From a checkpoint of a small transformer trained on Wikipedia: vocabulary 4096, 116M tokens.
Each number is 500 + 40 x the weight over its row's rms, rounded and kept within 0 to 999. Layers, rows and columns count from 0. Numbers have three digits each. The size before them is the row's rms in percent of the matrix's.

# up: layer 2 MLP up, 640x160, rms 0.0924, rows 47-89, columns 0-159
# down: layer 2 MLP down (transposed), 640x160, rms 0.0637, rows 47-88, columns 0-159
up47 092:494516487515481427524532514479488455542489490532505488490474495461494547473480484490532574498475519493530412504464528477537537472507508488565507432542508518526507550413522598501533396500485473493466491479469455468454589511555550509456532542405452519481497448473482464554484477539571549547407419529403483509497496497569552500476434591453506498451553590489419507507475541537492520478497428478456477554450468462513523509533585469516518501493539521491520512533474516493477569499496494
down47 100:492520514537584554397553413463477553450459520493461460491485500499531508439496581479462441555554489512530557496542540520461426512509495484490453490412458450525534510511575527452528512477482503524521544465462422463516533398462530500485427517481521500528499577500578478458544509508561403524483483515502507485462520480472430486549493458499450529498460518476499524521481505476544475497473472519534495448483499474551582536503531463436497543517501481538532522574550490454550481610538536
up48 099:532429523468543510437402539437545505447471489498516402567513513545592560490512456520517538482486532433511440504523525431540479540464492549507535464573543565514466434508498520449448472510534512514536500523532536515522515560521434564477505587475494458469447482588473526465440447522492557480468444431517519504485471489463510498538514512505565536455473509461523463466450506513479498471511529469490494543473551524495557517426517552518410531453533571442493502465543493497515588493475531
down48 115:544468578435526505499419554506563458457535452564483441553435483512496500457454519540494462514494538456578511471506456512538480534462434509600564479464509522487506467571511513443458484472515485445518486505488465408544493529503530571456562527549507490458514463480495484539575500579532488446464502549476513561544449500498468448497484517459488463507524573508545524470526489513503541473493426496477596517456574480436535462517473533531467521484509523451448437531449522497487446411532466
up49 069:513450518463536499455423542477509493499547537481532461558482527584499498535483487517432499393496546443528436479516501466598469577473516489535529499520540529533407477541498536476522491543580525427496485537531500513477462462462450502481482525470538489487454443533557506510478534570548606467457503432494545456486504490507452539512467505489500441472544574474551528502521492527476487437504508479553520557473575510463579439459471515581534561432490507495447484441540484503522552471480533
down49 099:525441541455534562489418538441524485450540518502537437526434523532572527471487424479491516468473526430476467432532557418565499538535429509501523513568590498519413489560490570447475474549532442453516449481512520539539430497508435549522507518449518476496453491555555487478521475571497566502481478522448524524437517503502455557466476510449493439473501549490505549472432512497536500458516488491565519464457515492480503439526505495523461514497439614533488478506565496527528524528478493
up50 090:570494499399531525478469546541510485501490546532534464486496547499477539512583456534445560524484500470505490508507544490603553535550443533550507431564539517522520529457480498478449444527596486441453441501538530563529497487455524520475505517499483491492452501525529481471501430528514515504525476481511583512435465461476438578476465468502547513504513566487510459401470465557511523458453517441475489513427526518421501456511457517545450566478457569540432531454511524514489586470464526
down50 104:473500534469545513459459552489513503428486500537558444499487475487521555518524433469544499464494478486462469441513487504477551497510462504490536442566528457536408505508487576533456416513598512507497480489461467534542495561511434536515480550451527511477538438503549434430431447544559570528521481511433491476474547452493440433522505555445469487494501558479513530488500487476524548532524509461591487456539440518497491523493549478518471521506494622590470468486550577485518513430482527
up51 098:487465399474528574519441525497557477463484505515511510483489461520542529508482455483535542498450427467474528531464512502502529535473511574516439570508537541519485476556516507521474512518528512451532508503479554478504487484438447466519492533603555423531545509478467591506526506536488494409455550522488568517568505474440443554477455535484533518410477505555484499490437497492503467576569411440547539528432496487496471488526449486470456481476547557460546493439511459523558502455460418
down51 089:568498495504484481457492501497428520541486463509506514562456425478522474454520451548550572507485474489507499497509537486564543508497472511497446463649526503563493499505396500493570483451550516485508509515505435617509484571521495526447424521474516484525557497493481503544469440560512494401477470516477534530476534505519528539560459456561431481486487455572513460521462527430522511497542521407454526517537483523463463487512429487448445547518516533488542458497502485504484461433443518
up52 094:461430494491548412517410519511462440516519482523516481576513496506551510577524441456617511466444493487491416505480511500486524557500531573577524505554532492516466515483535565528437426497478459481513437446501527493475558502563528501479552586431476475467521502405528476527567517482549457523466459497440496490547528552475511521460481565495500482494522559511437491541503475486498492518469463462547529551518485532459468522521477482509440488503513543443550460413497413492520523561473499
down52 102:361461443522474523456465517493495462486450542486467464513508466449523489577541483459479452430522574555518530481520502540451489579497484538537495437512428486549533462481554501502466484545561444480504508551456507514487534493478537511470511573487487476539479531572500557449537488491523456526493459496465442516553457564511529409478495538578533465492473544467502494471424474555539468534544528462399459537521492589504446493523502524459508440507455495462504490466572536574491491544470538
up53 083:510464512439568497431425555465508437474462508510542493547532507522517527489523438485526500470431490429506458483510502444538531530511509540515539487582599517503432484560473543504474459521527473421511460511479488529539496488501472571496508539446457545425482495556534507498563484535510553428470454509542599499525484540447442579516495458464490505468491543489518461469436490466533507458494540417464546562462552525495570503434452522529456550440444577491455452513550544514497486516474474
down53 070:515527479497541558524517547503488516466595499492538491537549484462516557538472441530498505492458544458475466434426505469580507513442497528455530507633531486539488451544409534495493503516525500481514467529478561546542489562533461511454471471543518449424480467481554461490509490582493485488463464432531529526501495525484382470489456516500422426452453431494475529484475561468535526459578507436531543513468501575436481515460494538493472451529488570486515505523564491490505528525465544
up54 108:497499497452556437494492510557528416511508469597497477550480548497544480475492449447504551439419462507497372500489548515500514519492511565562509453523501537516516385458562504511460490555476506444505466523463454515471537531488503470558518520468495467426533499454501454529581514489536507513452487501431620444536555573484481514474547560472528460462504577484464468511485487506519524476520489511442525532524486484486479516511488470477418557463457618545528506525487462477499475484505513
down54 117:450462512485499501503630527491489493488542501497493470452509448410501481511553516484500500490532494522517532513518473536458483527489586523496383539436390474600526497453580483547495532550487485470475550441440519487455586437486560474467473510473519417558482500518547514507496472456597427545462513508424508452499521464561540517454508497532555537534500502470458512452525496555467498524534444520531515530497516505506509488495501473509521461455451516576545521454564506527524464509425477
up55 112:525461501448611550489460494501455504526415559477503464554476475481493497553518467496491502508496457503542548546509453538511440553479479539504525593498499519517487536487550522398465553483493508498514406485588475572466501484447522487471558480505538453505451566494544470485484463495502537514517537522499461464580452504478506617475530543560489558473436538507482488439521506573473478503490552439531499557498487498518473537449481508468464527494406527486573486511530499488578506512399447
down55 121:550559524547463532485492490455502441477523564488478579523462483531532517522535553475541587553501493441478452535505542455463479522483514489505466470470468464500567590536516388473428494542569511506551505488504491537383522418493567526511501459552430485472511476496429468486555495482497485492533492523529475464492463540506605559484574500470507500477530524524493431494490475526421480502472489523512429533478537504421560459419489535468503506500511502486607512469473514453508494504455550
up56 097:521444475459529456500472526437562458481502497468517479530512524490509551563506436504526511509378513435530499518482503471571513543464483524526503469530529581536491448504498517472439460461553437486545448541553465515497502479510460520491524527489523488471494558564530451465487421570503527504482538496512549423496416512487384496481503456535508548455470662501488423456443446498543469509472487498430495549470537506458518509477518480546501550511502544499463545544513490575539507477497559
down56 091:500523466455467470439498563453496434504506576451537536530541478478528512523464462542573467485437490464558457448459468471563509519500553514459521460583544518538523532522488633454497473447535454489482470515553430547542493506470539518489533451539472507479444510491515511437472465549553528460511501384603505503472471524565413474525475495470529461503467503474512472427518451511498455531478499438430494477468522478471512484508572524528462540514513559512475562565533538516526502475442547
up57 094:552451484447536499434487560454532434472531581464497446503521475539521565492500480546544508454459522445538509483598555407530513525506461533496548374538540507517434461518445516480424493459518423434530471499567501560532468478503448584502518541543502481514500499532520446458480470522529539459507515435524549537487463513443478503496501524516547477472496495412458477484488457465520534477434514504491480520448568538488472494483534445555458527423482536485424534463501522519443500442522515
down57 102:551409585448538510500483519382552463510590546529506470490507535546501524487494496487492486504473548436507470434476540484489541576561399430474538511553544492550420483533466625491446516475479460468537491482566433458561474510503470563489491511465475499485516464501514493497451514502507553459461461497523480459436566575487445501472540544497475477490489514513479542486495491507487520467501481478488466484505495539463538519569513482548458548535528549564524466473514531577546454477409508
up58 094:581499531457587507464502511478561482456516490487526482553538552560509560473454498516472584436489431446499470547520547452527511538544508579508454435558565522512423466476481533469483454515541462498598445445509530523537458504477450500565491519502448491517446427502487464468400507504474525473433514463503557414459512533480451550549490525534503449454524536498519459454405485463511449492456528441509492540475516499472495490460546525520524535471452520546420507531519502565484490453491492
down58 098:553479561427473512468466549459575479515525503558545469514521501478520550484524481490514544501436506406523466468461455476549452542485482534485546510528516501616485458472482531498388431528506424494534523513487493526521490487507477544539586450453541467509542534511511475468489496606474585470516510459512442567506567449456434496447446501507515457502550520496490523431402486462547421497460501475461532470518499506502537422479503531542479527491487556517449568489520489530506526445472533
up59 090:545415522544543454465493479454614456488516520456511466521501536551518509546441458489530518454432528443546496469526539459543479457531512557513524455590552502527422444545460525498486469459525448417534495502509533524523480479558452540461470546496535509504517490547540538493459475495505532459471490498481513501470511533453368524535530502506504499453500572447479388405437505472470458453470516469516481550476560554547523467481526515528441494537506506512437523513502519520459581444521528
down59 102:507499501457510473473452542436549495463543499530549482537514517562522549525494477486518517541481554480545455453395533437545548532519496482465518512600540540543516438533491586450470460398594573417540499425481507466574482548487512505533523461507475526465530484520484458498528458522493486435459430499498523535441483507505448403456546530446427491488460529488537465455459494528509457498487491505498498520544516532497590517448471512489461521449523562556477458523554533467554462469506494
up60 103:590463505483499471494457534466507458530492506462591465490450518533547562540491510484521506488415436478584496480534460463553532531480481506477520509485489631503471509472509499500470522499601502522572545489506509524437502525455486552564509503563571409522483527490485516494462503530517552521503538493488468451532542462505480479430536527508558525452441516542487430507466518528469421543392467504520466518507544445487474487486550531498435440497579550498478559504550425534514538544473448
down60 105:539439521557542457521523457501531485520527482448517509534519522532489470551551502492527589512438476479439491497512579407581537502559469502522484523575464470532480440463556508497537500512510516508513466495510455526510430514525453525511470477528478526505478484536471507532490468491448556497487496487512546474473516437479520484523478467524543462434485467459438456544445542474501434463594538410444482538441550575529494493526576410535467453397538514473544554495522567490464601453490511
up61 100:541485486533486448448456532514480509543546439469599502494446534505500571572454436414533595483483473476453446396527494522550568480482476544531518510503512562478454482501461591508532388464546435464539547491466570491501547478514498490559551542526532512444508542487502565499528511495520544483469468554423474527557465460456469567513497491497483462504476501468541476424484495462498444521546430467516483510469488467459533470468436520540473488481507507472540528454499531535505524536423525
down61 092:550493557486430572433414484481500490610501450473553449456468518552464433553507531461461471458522535440512479463541538572476525515526455455481510586488458513471509482470467479495475488440591459505514442549519523566500568530513552533472529504544506459471520503496533521489530469539517563448570471573449451488512504489508481491532540470548490421508441530486421592475453537500499498494570460442469541496520508474464461532506515550495491525568488500464515491484565475466515480544414491
up62 122:534465507472495499460470565494597488425502548552554507581459557512501569485539511547527520476449498474508510487521534486535551469489475567521600480527527595501484458448413476517471494524497445421486535551558482575483510548471494525558512583492561525462472584471530438517434474596473515512468490511473488444445456494513480475486489517445558504519522535527454460433493562473503400531502511473488478497457527551490500444486513525532434522507549531530464518527513483565483524442482497
down62 133:489506586538480526497543519543539513465487506576506415494469480511464499486463565458531510438501506482522500486536463419503477472467504491553489488490503614470530451458426403523467490472465524498534565542478591463497538551471457472605432544499502475444452505480526504527521550506428497554482439526494527428506553506482439477484513532559582458526453500549472507504496591567521470439537495513557485521507493517473502528553448505476484478515542486473462539511472431475421557543471518
up63 086:438490517500468421478485549506513528486516490488483468507485551498522512461480513457539495497505522473512557462515473463507469460497487521483635490492529566512449456498443490506478430566505435467448451567523540543477482513477490498552513608520529420507530574498560481447497547535503485526575488477467503511574445549447524484434526489526521487483512538512483512523484495503461469456461504481531487480563634561479500464520509500482453504423543556494574522447524425533546579576446541
down63 100:491501482459473540489429533522462445504489470520434500414538529446564525480475484542571445521471523502475476570545517497479485510537541481489500474522472490453558553520555473495430461513477530522491470512505517502535482493495503486550442428513564564546457444461516512564560466432583498544537491494560442438538469452528450513602466485526503522473479532479523445517538538519536550569526539577417521476528433437546425427454459518512521534556453446474505496549555485502466501450486507
up64 102:531477564466499492486475593472551470470532473542535401454518498500550526498532430506496525436455479496524475477520522441525521554481474500550546440511557548544455461483500491437412510557474444479524411469513493554548511522513448536470527487476493497422525475454533404531504428501561582512544530440480505457546513547477467557451522513478581515452490579517504490435507513462489479457443538476548510478516549555450517471454471456532428559451473550478465483473516477505477550468471515
down64 084:525515533467524463462451525535473488427478549481607468443531485414464479548570491509521524493471501513557593405510559435471495492426468511551508471624556424505457509495468557479532445463513500504487504528446456553462465514470493501442539509460501499485460495460585483454520505516515525538536525481488475461544542520540498466490489475464519495559520504531432498515491470544514509463517510499518556432480569519525473520565516455526422457449541534543471503420501576548513530514425510
up65 100:555462444513466434477469539539472478498496535513519505482526567536483477455571513499465537575551524440461429526530563453575491520456460505531546440550544475514404480468462529482498465477474392512441480492450458491536464487509532505497542592525439558459435541532538508531541500504513487444498461546463516515497519460552412495507470495480452479534562505515472521487419464522502540508531564437554462484483497502456518466470447529592481562489497520504406551457550550514452514520516508
down65 099:469499526481525430453483537474531489519511459550545480448497488523564474552491435484522543508528573418521487486556544414530540486481449470549550483609529546564488466580481531543538479515527495528516498492479436513466444510434502483515504577459516577496495476529520519486502482504442486556480412542491469508493466462532464535470496508476439449497492448501456547529442453468500415484563526424559507551524484493470411499507489532551471532426427516490444540544522556537489521447489564
up66 090:481473523476579477470518484513507513443430467513537448524446560528481517567509509549515486488512539451511383449494449483523545451536518476483615492521484500500413511443497487548498426526452496481554470481572515464513536499527505507488512501549444521507488533430482529434551505514540528541521475495484511444467487525507516546526557485516483505427537473421553449418506569487484465594429452507422434570559516544534468495524549464452458535559537513528501515512539463503570505536517504
down66 094:527508493538472516479500491579564542422514428452536531521457473527450603543424459487503427556541555508443479583521532511512468453571493547504545474540537522461532463580476496499588526522454492539523415497520420494513507493536536496409507485483515520410538493514504502522535438536540485429494516412468496488527498586473465531529493490539525502537436522524509492480520447452530455529542492466490528498499500559458440485464530524514527527514532522472506432557444500432489506446477451
up67 113:594464470542539451512473497447496418490531437500508506474485505524571509509483528425561576463397456481500538506518524473515505488464489523474457489530556505526528445561411482510461525421487463497459523519485504489440460523504534472529586566497574468516548561487491471524487518483544561474464448520494538490544555464462519460451485549441490481465504513548444518494437496435467432468562500528536478445472535445495511504496487459504362444461549546455463550437490512508499504514479526
down67 112:526517517517530520492497472397456510575504453435509537455446487541518473486477496528532497470505486564587524557514553483543508478539474501538446485615547503514515499517416486472502497517504495483480483423452531529428427567508474475551514475536510482534565494565559512508538532476550513446520509497448496504486498556471600490470477562475562486478506511531553493545486520519543525493470440553532539476455421470437454480509506414501426453522546512443438480496525565516489411432533499
up68 115:530469493518561519482496501547464525544447427535469469558501480529518516550555490419483536513523510481458538521466484471484493566448512437486489510525545526486471507498488584485432508477476479517457498480457502496576472532550528478414551511465537485499431526525574536537524501485495547498490486587439481509538438442434499500586553502554457491472458508450491510472505532452519485452554513415513478491480483524504572449464405470480517465522430531515493545517524646436578472544473482
down68 103:490498539480502441500526453463524578568498481508489533521437474545580526486475571510438536489550529506479483551524524467481502529449570437510537516519440509529556507501492484418544505576559478397502567511567455494526514492509466524455518497504472502477568511452399523499573454488470482455569592501472512497508485506441464531475477539464466425544480481447472497519544505480554504430499550482482483464473521530495477575425507500520544454574521444417569533476502494488481503429469536
up69 110:532427490470498524434457476457498451518504508525471484502481514575559592530512510355496567475470472425491513577501514457522496567490519546488523517549536514516486437445482539470434520475565488473545492490473475498469475582554524466499542549505532530492485497530473497537499517487553605497452461497497504498494534454452464486439526572472504518460438466454485507471465541467580459506514459484495512536542488452477524431549456498505459528488511606447492455489480424572518536479431457
down69 110:516500500426516544462507474484551480558490566478477475461567502496536522458514420457554621520499464450527490473474564489454483522524525569447545462626638489465432447503507553558433525503540489518503519529448481582447454588496435455485502448475514527489545451472501449493478507554506596497507462509477485470509483445484529499498546496505510518478481484497456428551466524445500490479482583470461486467508497454517530497511473492485460473531503561504516555502494453565478495501481524
up70 090:547505490450534448446483499496524454473530546544500424545501495531528575558494410451536504386467532476553526527478572450531525598479470502526487453560551537547478484522427510478505501516546483457511495494533463578506517507476449517510448502432519445456499479571568445460477420519508516533491464466465517508491481581480466495488529480509581475532481498497467475459492449499619487455453509490486507583496527555519554462467474543521472531519453539471452544471500521527489518449409495
down70 101:509473560487550541434417507480522481484511495525520435453515457494563545533500477538523558479417508464460475410426475462486514571513463504481503490590577529484440491598494567469498403529553461486504459533466399531560482528481498472499481562500578442504526506512520491473434510461569543483446473487465563513485520491524432472488507483522495463477519550503529499466464522463510498464419557471474505535487514516484526449500543537510433526526542580527525480523564527578519521477464462
up71 104:565459485460563516487414555468531463463504473513567513473435588529541512512551452434528514422467507437463455461485542475553520617483482531567522529560569553541470430489502530477461413465557456491524478452520487501537485539525465523486557523483527516477502412534515466507504439533508583504447496445485514502484566499481485547447499524490512524484488555534483466468486516499521532464534511424540540580476526522483542428499462479550458496464474578454475557487483496488491523482426485
down71 090:578492527470471553525426510535476501470485458554552456494461493489481481507525462479438525482444535498511494401479491451467470514506499516500538513509594586510473525490566505434425424461570496490512493483466494555494526426436487510469453530543495451530491497457577495522514424560484537539442508523516519449551470529593364504492492488481566453467517558528497452536490488505505508455491540525458523559459547497522519497540500453471486510503390550498439505524539499555505500510491578
up72 116:513452521519541490467482471510555513426491497594511447514451581556528531498549487446503541554466457447459409503513542470520494503531524535521540476518487585513480439482480523531491407553495441448524454542489453455472536483534503505525485578580506527471487567457545479550472519499566510508455439540450545495492494473494478527492483473485460485447500528403512454479475578407510444540512455460529431465508506501494525462484496464554443574486568555544502502504524452576513512506458443
down72 113:547523535482543522499511541423420494509448500438479524478528445460409484577480525516496521485469507544512529488468541524498567536484425483558522587534487493519403539517556565457422506498477564473516547419468459514492518481480510433511501478536539523529510411446508521474507527480494474482545530529476374443492510521548509470489546524532438445500480467530450486523515453561519406443512502427465542509560492480522453500540487523540579446555510514529538525547513514503534502537497449
up73 097:577511494433551565460457573495542531485460565504516439507475559508515514484443423540477463435472556476512433481538595447536473541575499483499597417542516526515456407458463488438425524471561527440542454451587463502514488480497452547503503505460477513449513537469569533569480432543531518533482447491474575508458478556462510522459534526496513527475503540460496444512463503534494516501443484484490536507441557502533478451471545456509457478525496531462520504481488519474485518476454490
down73 102:493446507460566503478452574495552439478527528596535527455512538558507476511525477568431506490436494443458504475444547413509451502491460469490517518605532473509452502491446524481426429453549437501531461505497452571520444509497442519493522478477513468455479505435584451519559453532549568508519501506524465506517559537525451508465578524450478452546481491498517514571486533497544476520467490452527502463488460468488492504544483418579452496507507553553453592512522500526507476538496545
up74 087:550435546461459514425375530457521507470450500480532484514480468627502574492446500468468465481443531460538493495489504440523487576502479537521544483539545575522441427487492554548493484544505488412524542498591482519484515535523497476506450493530464519483518500502541478455474464587504490476482490491517518425451439542478476463516507526488536531497502561505482495433427555558520482460552563490502509519434503524551470507509603534522476429504525531439505490488487503538484585457476502
down74 099:521427510472536526456420505443517446526515550537561467555506478555543525538504453498462468455406565388503506469507458434565479552495444481470559525591566538543463481542473593480481476481557444448526459454564465576525425502509512549530480491493520481524502510515543485462513488566505546501510478531497518469522455478543477498405516544435492470513477515500510526436483506497509420513492525474517498526442524489499521427559577479476457520524508536508510497519513478563563447460476465
up75 115:550471511502466457467457545475607473540518473506541491517466548480514587540524511465514575508487440498471417523519523468509531531487447507534545484527528589523490471457414518471467491584540378453519513534497437480470503561564511489503556525483528505452468517483528463546510533507604521504525537518471510517545498467513493473420480549497512522446548553479529442475503547439514547452513489450508456480451518499455451371494460517589448523488494534565484527520487487509485523475472540
down75 110:520436526513439543573513531506530523529542455500422504466396490446474443477532520541463494581524466491542498405477457456475486541502447462512480558484548456536523428505489474529540498501489499514515556526460506459528498550415467538556493480559506498522557478448487559514505464446489484463454478506465509489481498541493548535497485510520493394503473548475523508516491525513498460452495530447561548469554520487453561486526415467550535531429550448445542535508445510464520546521642516
up76 086:536490551449552500465466527448555528445525462490503459592525601513515502499500526498426576473482468460399414492541548460498471528551470494555539476542529475571479440505442542458441469505565468452494501528562456542510494555509443562548520516480452549455549430558506444501468540503555522474489449496480483519537517484500449479508539559509506528528559541469433435458441564486508517510508550499479500512532506494533491435514541547551463544465442527562443483546455538503480533469514510
down76 092:590463528495480471421413510492481496482521501451534479528510541513502512437427456445501506525462527514477511525481486438543464529519514563500566481634576488528480460506461541491477445477557467472502519506512533564555417542505490550516514488480446568491518477493518456584547479531408583504492504520526488507569499483542463509492479514498507467456473546505520512459411506490567428528483472406497497532440476527491549520529514497523456492472438518539417537537500564544470482517428532
up77 114:555464482497523467473412568507528493498523460538592493559452566549555565514542421475541536439426467462518466490517536464502509546495490514532519472524507583532472450440476567457484473500487433461496493487484456532475518501551524514520502570474553488433515557494540446540500524520574556538422454532445554477496460524484500508433439551466484446431503519485457478490479524482475488526505431495526479472500547455528525453464518460553411548490483582477482521413504492572463503488448512
down77 111:521557566508555546454479494383479525492444462425480508500525520477424471488502561452528444488515563469541507553532505494517477470442474439501477559557482437467440496496509455473484482515499521600541550489492584466482453471459510531500513425494518507535542436442447518433560523460479484500544541470430492521514536461500546577487473467511489467521482580584482507541446524605477537534446470525473533496557450463514483497553556497576509450500493516462472541482517471482479516551521517
up78 099:488491546532520469520472508528473497470533483503560491565465589493542493437505519459539534432472536467455490403474527477476468491517486480491583452507567536483425501509456493492512441502451477512486531543491548463489484482534467547512535598473542482443468518501562428527523587497578508562508466488533519501497440556460521492502584507475528466420525501468444512505516506496501507410565570501545478451562593579430514487437520469470455462443501535496530563456524515504520497567484534
down78 090:535492518492464508515474524490452435459460534511489491537469444529468454440479483535543428617496462549461603455519479510474516479579470477535457460583453473528515527517521503438438513489464534451512510523477482474488461519523505476518561495503525570518502514496475482487513485517507473492449508439570426501516480425528420493484511517536505510461468535503505472458451548474510603554525441428472513444490541500533452460478480631502538567586516528516511491588530495517498419457505478
up79 117:541442557458511435481450511437503424474541536452483460496530489509544469523450501477570525509514537483567519519512475482516494530471468552504536474519519502545479532506534561481477534472506513517547486502472461534491427598548514511469453504463466529451474495580486487483522540480550517459518505531492494432500506550464421538459494465466442592478450577428413494500481498564505543539425461469459435510536553557448467476515563524471494510481560495459402533470524432584483564532524546
down79 110:543456449500492454493536579496531450509536483434494496588445459509456564572509544457471486500493555453543471427469505522521524455494451540545378468535540485512480538519534556569524509511484474473519534490492509486474446493546514548535438520497493494577501538498509514483540497408564542505480545489467455498450575463483449506504535498515478452462490502524477465463461488533440486527460577471528504565503503548470508487602505373493510541524535447522515538413475477530483443492467561
up80 078:538472524490554518515456564444516477425503472505514442569468464548550557463453455441455502479484482454517500508562516427579496534516517508510552497567578543505450499505503529422465506460510472445489482524539498486509450460504448522519487520453472484474468493523574418493524523550611587457458489534536515475504532521496421544517501494526529525495571593510469468426456554449487427471542478457531559575456528531545532482459513531551496490454528511485440514492513536538470570480483470
down80 100:527433512398541500540487587466519438491512479524563438512469482512605530475503487467485518457488550386504494460572499475523475580535463523473508525557537544539469449581435607427491477490509451475513483448468474549518450492546482491526535515491547437432457525552523490496589519553511519465437444482508464529514472491539431531477434487461467488511475515476509564515447471528545461460479497492571479487496508523478555527490530472468447536506470549477436498533508525553497466528493475
up81 103:564437462471583529462473571525537517459507516495487510574543457535564474436474488501534492442500446467474515514496469460497520585498473579543487473554557528499483487518441504467434535505514445555547513486528530541568468504518466460543592517520452535484530484492498408499445462460456471479490501487487477553527510518383548494531526513461484521574560516458497438498519457461564538510476511416569518492407529493469449420463436512478479529464509512474462453519499538496487487494581479
down81 099:485397507544455514496426481410533516494495593496529476508562508524468572453481487485581517466495458473541485480500490478515472456567532503509474492629494500516452447500472572523543448500442465526468475523524517527566484481499528446491479498492496512478571490493526545521578489495487460454462497506492500544588554501413460460497530502514433444530471500487458477507502497435514526551489526489560602529532473436519523407476453498476484511502519516421446488547501591491498513559557474
up82 089:537474562478491458509465529477496435516494557460567498481430499471507570505473468417595480471479498519587501508513468458535581508512514565493542467538541523496411461453494502550458467541564538514567459448538536530446498427500476506539586512479552488562522451496494511528443517542470492487478572478446504505536530498474526483472478561490496497429504493525479419500489435522480518456451466524490526520491515461486448543543522505571454462493567493409557531478437418515420491461491470
down82 082:518506439462470499451494430469478508577520551467453548569452508553485532440525518528548470514529411488488555512486470413452476500522459489494499512621592455519505499555464505443513527463498533499519461442494558488560450441470454498548530488491464483531515467481421518530501555466545498479470591518526596514482422475452511558454434477454474478451477542532452510572532494516561514484489494409530504424507485485501539536518545515532505489524526528444454552459485535497526508509560497
up83 063:461511534472543557477484561462515530483495428502516413581473497529563496496463450495432534451513501450464393447507520436527580518479472476560526457582569535538454451466426490467475476527520462406505506510472465542474497486466425578557504538480476569481494485508505476493495554504594532496486409510450516584470495500489490539538444530536496529519557557467440413488461511472527536475523525465506511446458505487522513524479490513575478480486457548525490491492430488516459519476465494
down83 083:507471498486518495478428521501470524459528512510568437546479556514504500508452435513481471490484531464489523508494560399530511529500483505508539474746582511545457490515468567471487458484529439450494491459480462601532446500507429536532516518469482517444474505504547515534553479535495544501473472544479531558520508546532480518499465478482486504481498528444497535476441466489564485543507501398509530461494480524506524466497500488523438532473437548511425511498519527522454488479458505
up84 092:533414549421561447491450530452497466496529489537548473474478549541509579556497428445513548458473476469471480527533545455531537554498496536537539504548577572528416447504487559499472458502506437440548443477521525532499544460520453517426528537456514470468515487486532507526481465583549571522451471516460566447522451521451428536452514510508509508467443552483431478399475467518531446506529515472494454555455540556466517472488543465496481500484487564492527544450506486542478533482457518
down84 087:490504519515525542467493548514498405509503550550509510560539492505516578504506452511519504503453507422560483530462495431578541546466473504457500532669630491546496533475477556469466437465530498483502528510498492554523459519478461519535458530535460495487489479483535524498500445534517507482482463518632458465485506454531424468487540466491455442475479431482480481457504466443473474514503518467472494511444478508460495445534479490528479519569468511545439580524548502506516455502470589
up85 094:552478502460537520476474481498544486493510501528489432499527496529555546457509422487536488456443474489506496487508540460545541563482512555530488433556549538544475508535522505435444499585524496474539503455506509521545508498517454545528479487461470432486489490522598441564515443498519584493482490449489545514488514575468495591477514522526581487477486588443476383486459522430462469472509476418570501518492548505532504460435466522535481491441448550444460569484574530495474555469521461
down85 100:522402525419559485432461564486555426453549536486494426510543452620504468501488505527478553466501486434483485480450512486475499583511429521473599496589532515522490504553497520461560498480498492506555448454537473524508500503495488550478539541503538427432454498471511476481490485511490519452479448486506540499556523497428499478527497541443441484524504523511530510450515524599545459469512488463480510491491462510487536504499504474521430486522522536447496440504548599499607483464441519
up86 074:532482528465514518474470537447496476419439509502530368466516548510508535471513453538542470531488516482509412502500496422595545548474470534534527490532603511546395474520507538495469487620545532457437469564465506508532505489476454582505505516474460486476430483545599513551483441529513556452503454506502599486504462533544460520546497558513516505473457479512494478437472527487511507461534511469474500523484569504504564517484515479508500569483468552489477544508518516485467540507449463
down86 103:494485558469519502510380542486529484476557471526504456475523495455511466537502431524510520454451527442483499455462559410518463541513469510520524461581592552486433452549476565417548470488544416422511507504504474551526449561488422533499520480475458449464537478502602482476491544567487511509440465508545513560504539483556512474484448538488460485442499501503473527497476555490560585521488463451582499477464470467480479497555537491523451520460496558559478516463537520523511498465504527
up87 102:497489582467456489468513514503546541463479465471440454497509521560534450444506537471541510539542542469564487507481474438542490474536485469521535444551504503479495500542463590495475524505510460486475490540479472481482539517550490552513492550542471511484498536588529556444534443515559551486564439510505435466487479489485532534549552469494473624485482534396485459460423564496481536488452501539515438469505546531502607502466576495520497558447510517554431540411579515487504506516502534
down87 094:538439553494530483448404471524443497470452512522463498526543493489554494450494409525506523510553562445490460536495534421448459565525562492523581492590542560474520494545457579452533475505443480513509449463505487544571544539558511530438517537465471531441449537548519534499513524504531455466492438526496503433493507514454560510480476497423482448456545483541492530451424500472533491527455515429562499438464526498501565489506559453463495499454482570497461547491479479558504487539478545
up88 088:563500513448539461409494518468504490506496519503537427494533517530485511527504447489535546441452489492542477473486522448538497505500455513558526499554604556527427506549472556427457519457502445479499507483459471601511475488509473551507546559507448484402441498557534469491500431503490591508513458514488538516546435515473488525520521490519537477466509498496393474507513497470461543474480505482523468509450580491457586489424505439560479562492437585493439508526577534499532554522505493
down88 101:556443524498556511453438564416504485458528441508556457523514519473463467472485432562520552543525536548426515445549541430494503514494466494495559480573585454505484450499555512454473459421547502461534505476497485471542492565514486489519508486462522442442481514542489489524542520530556445473415500506479541516504528520542474503487480497491401473479472579518478559419524541542545515512469464524503462454443463484433507471508500536487461469539544563459444488520591548523521591523478518
up89 106:600541519455529457509504504502594507494520507503564462481535530495474460509513459502569599470462475484561426474507500488488488496511477489491543434528530549491456454519526534445472502456522540502547400419502493466518547546473441525443471578495487480514502449449487543510581440482528586554484421476486541423461519546404513558559530516513499464453486507487476414509465463470472536499487531502506455492492527468535485512483471433540482542482518512531466518497460571477542439474522588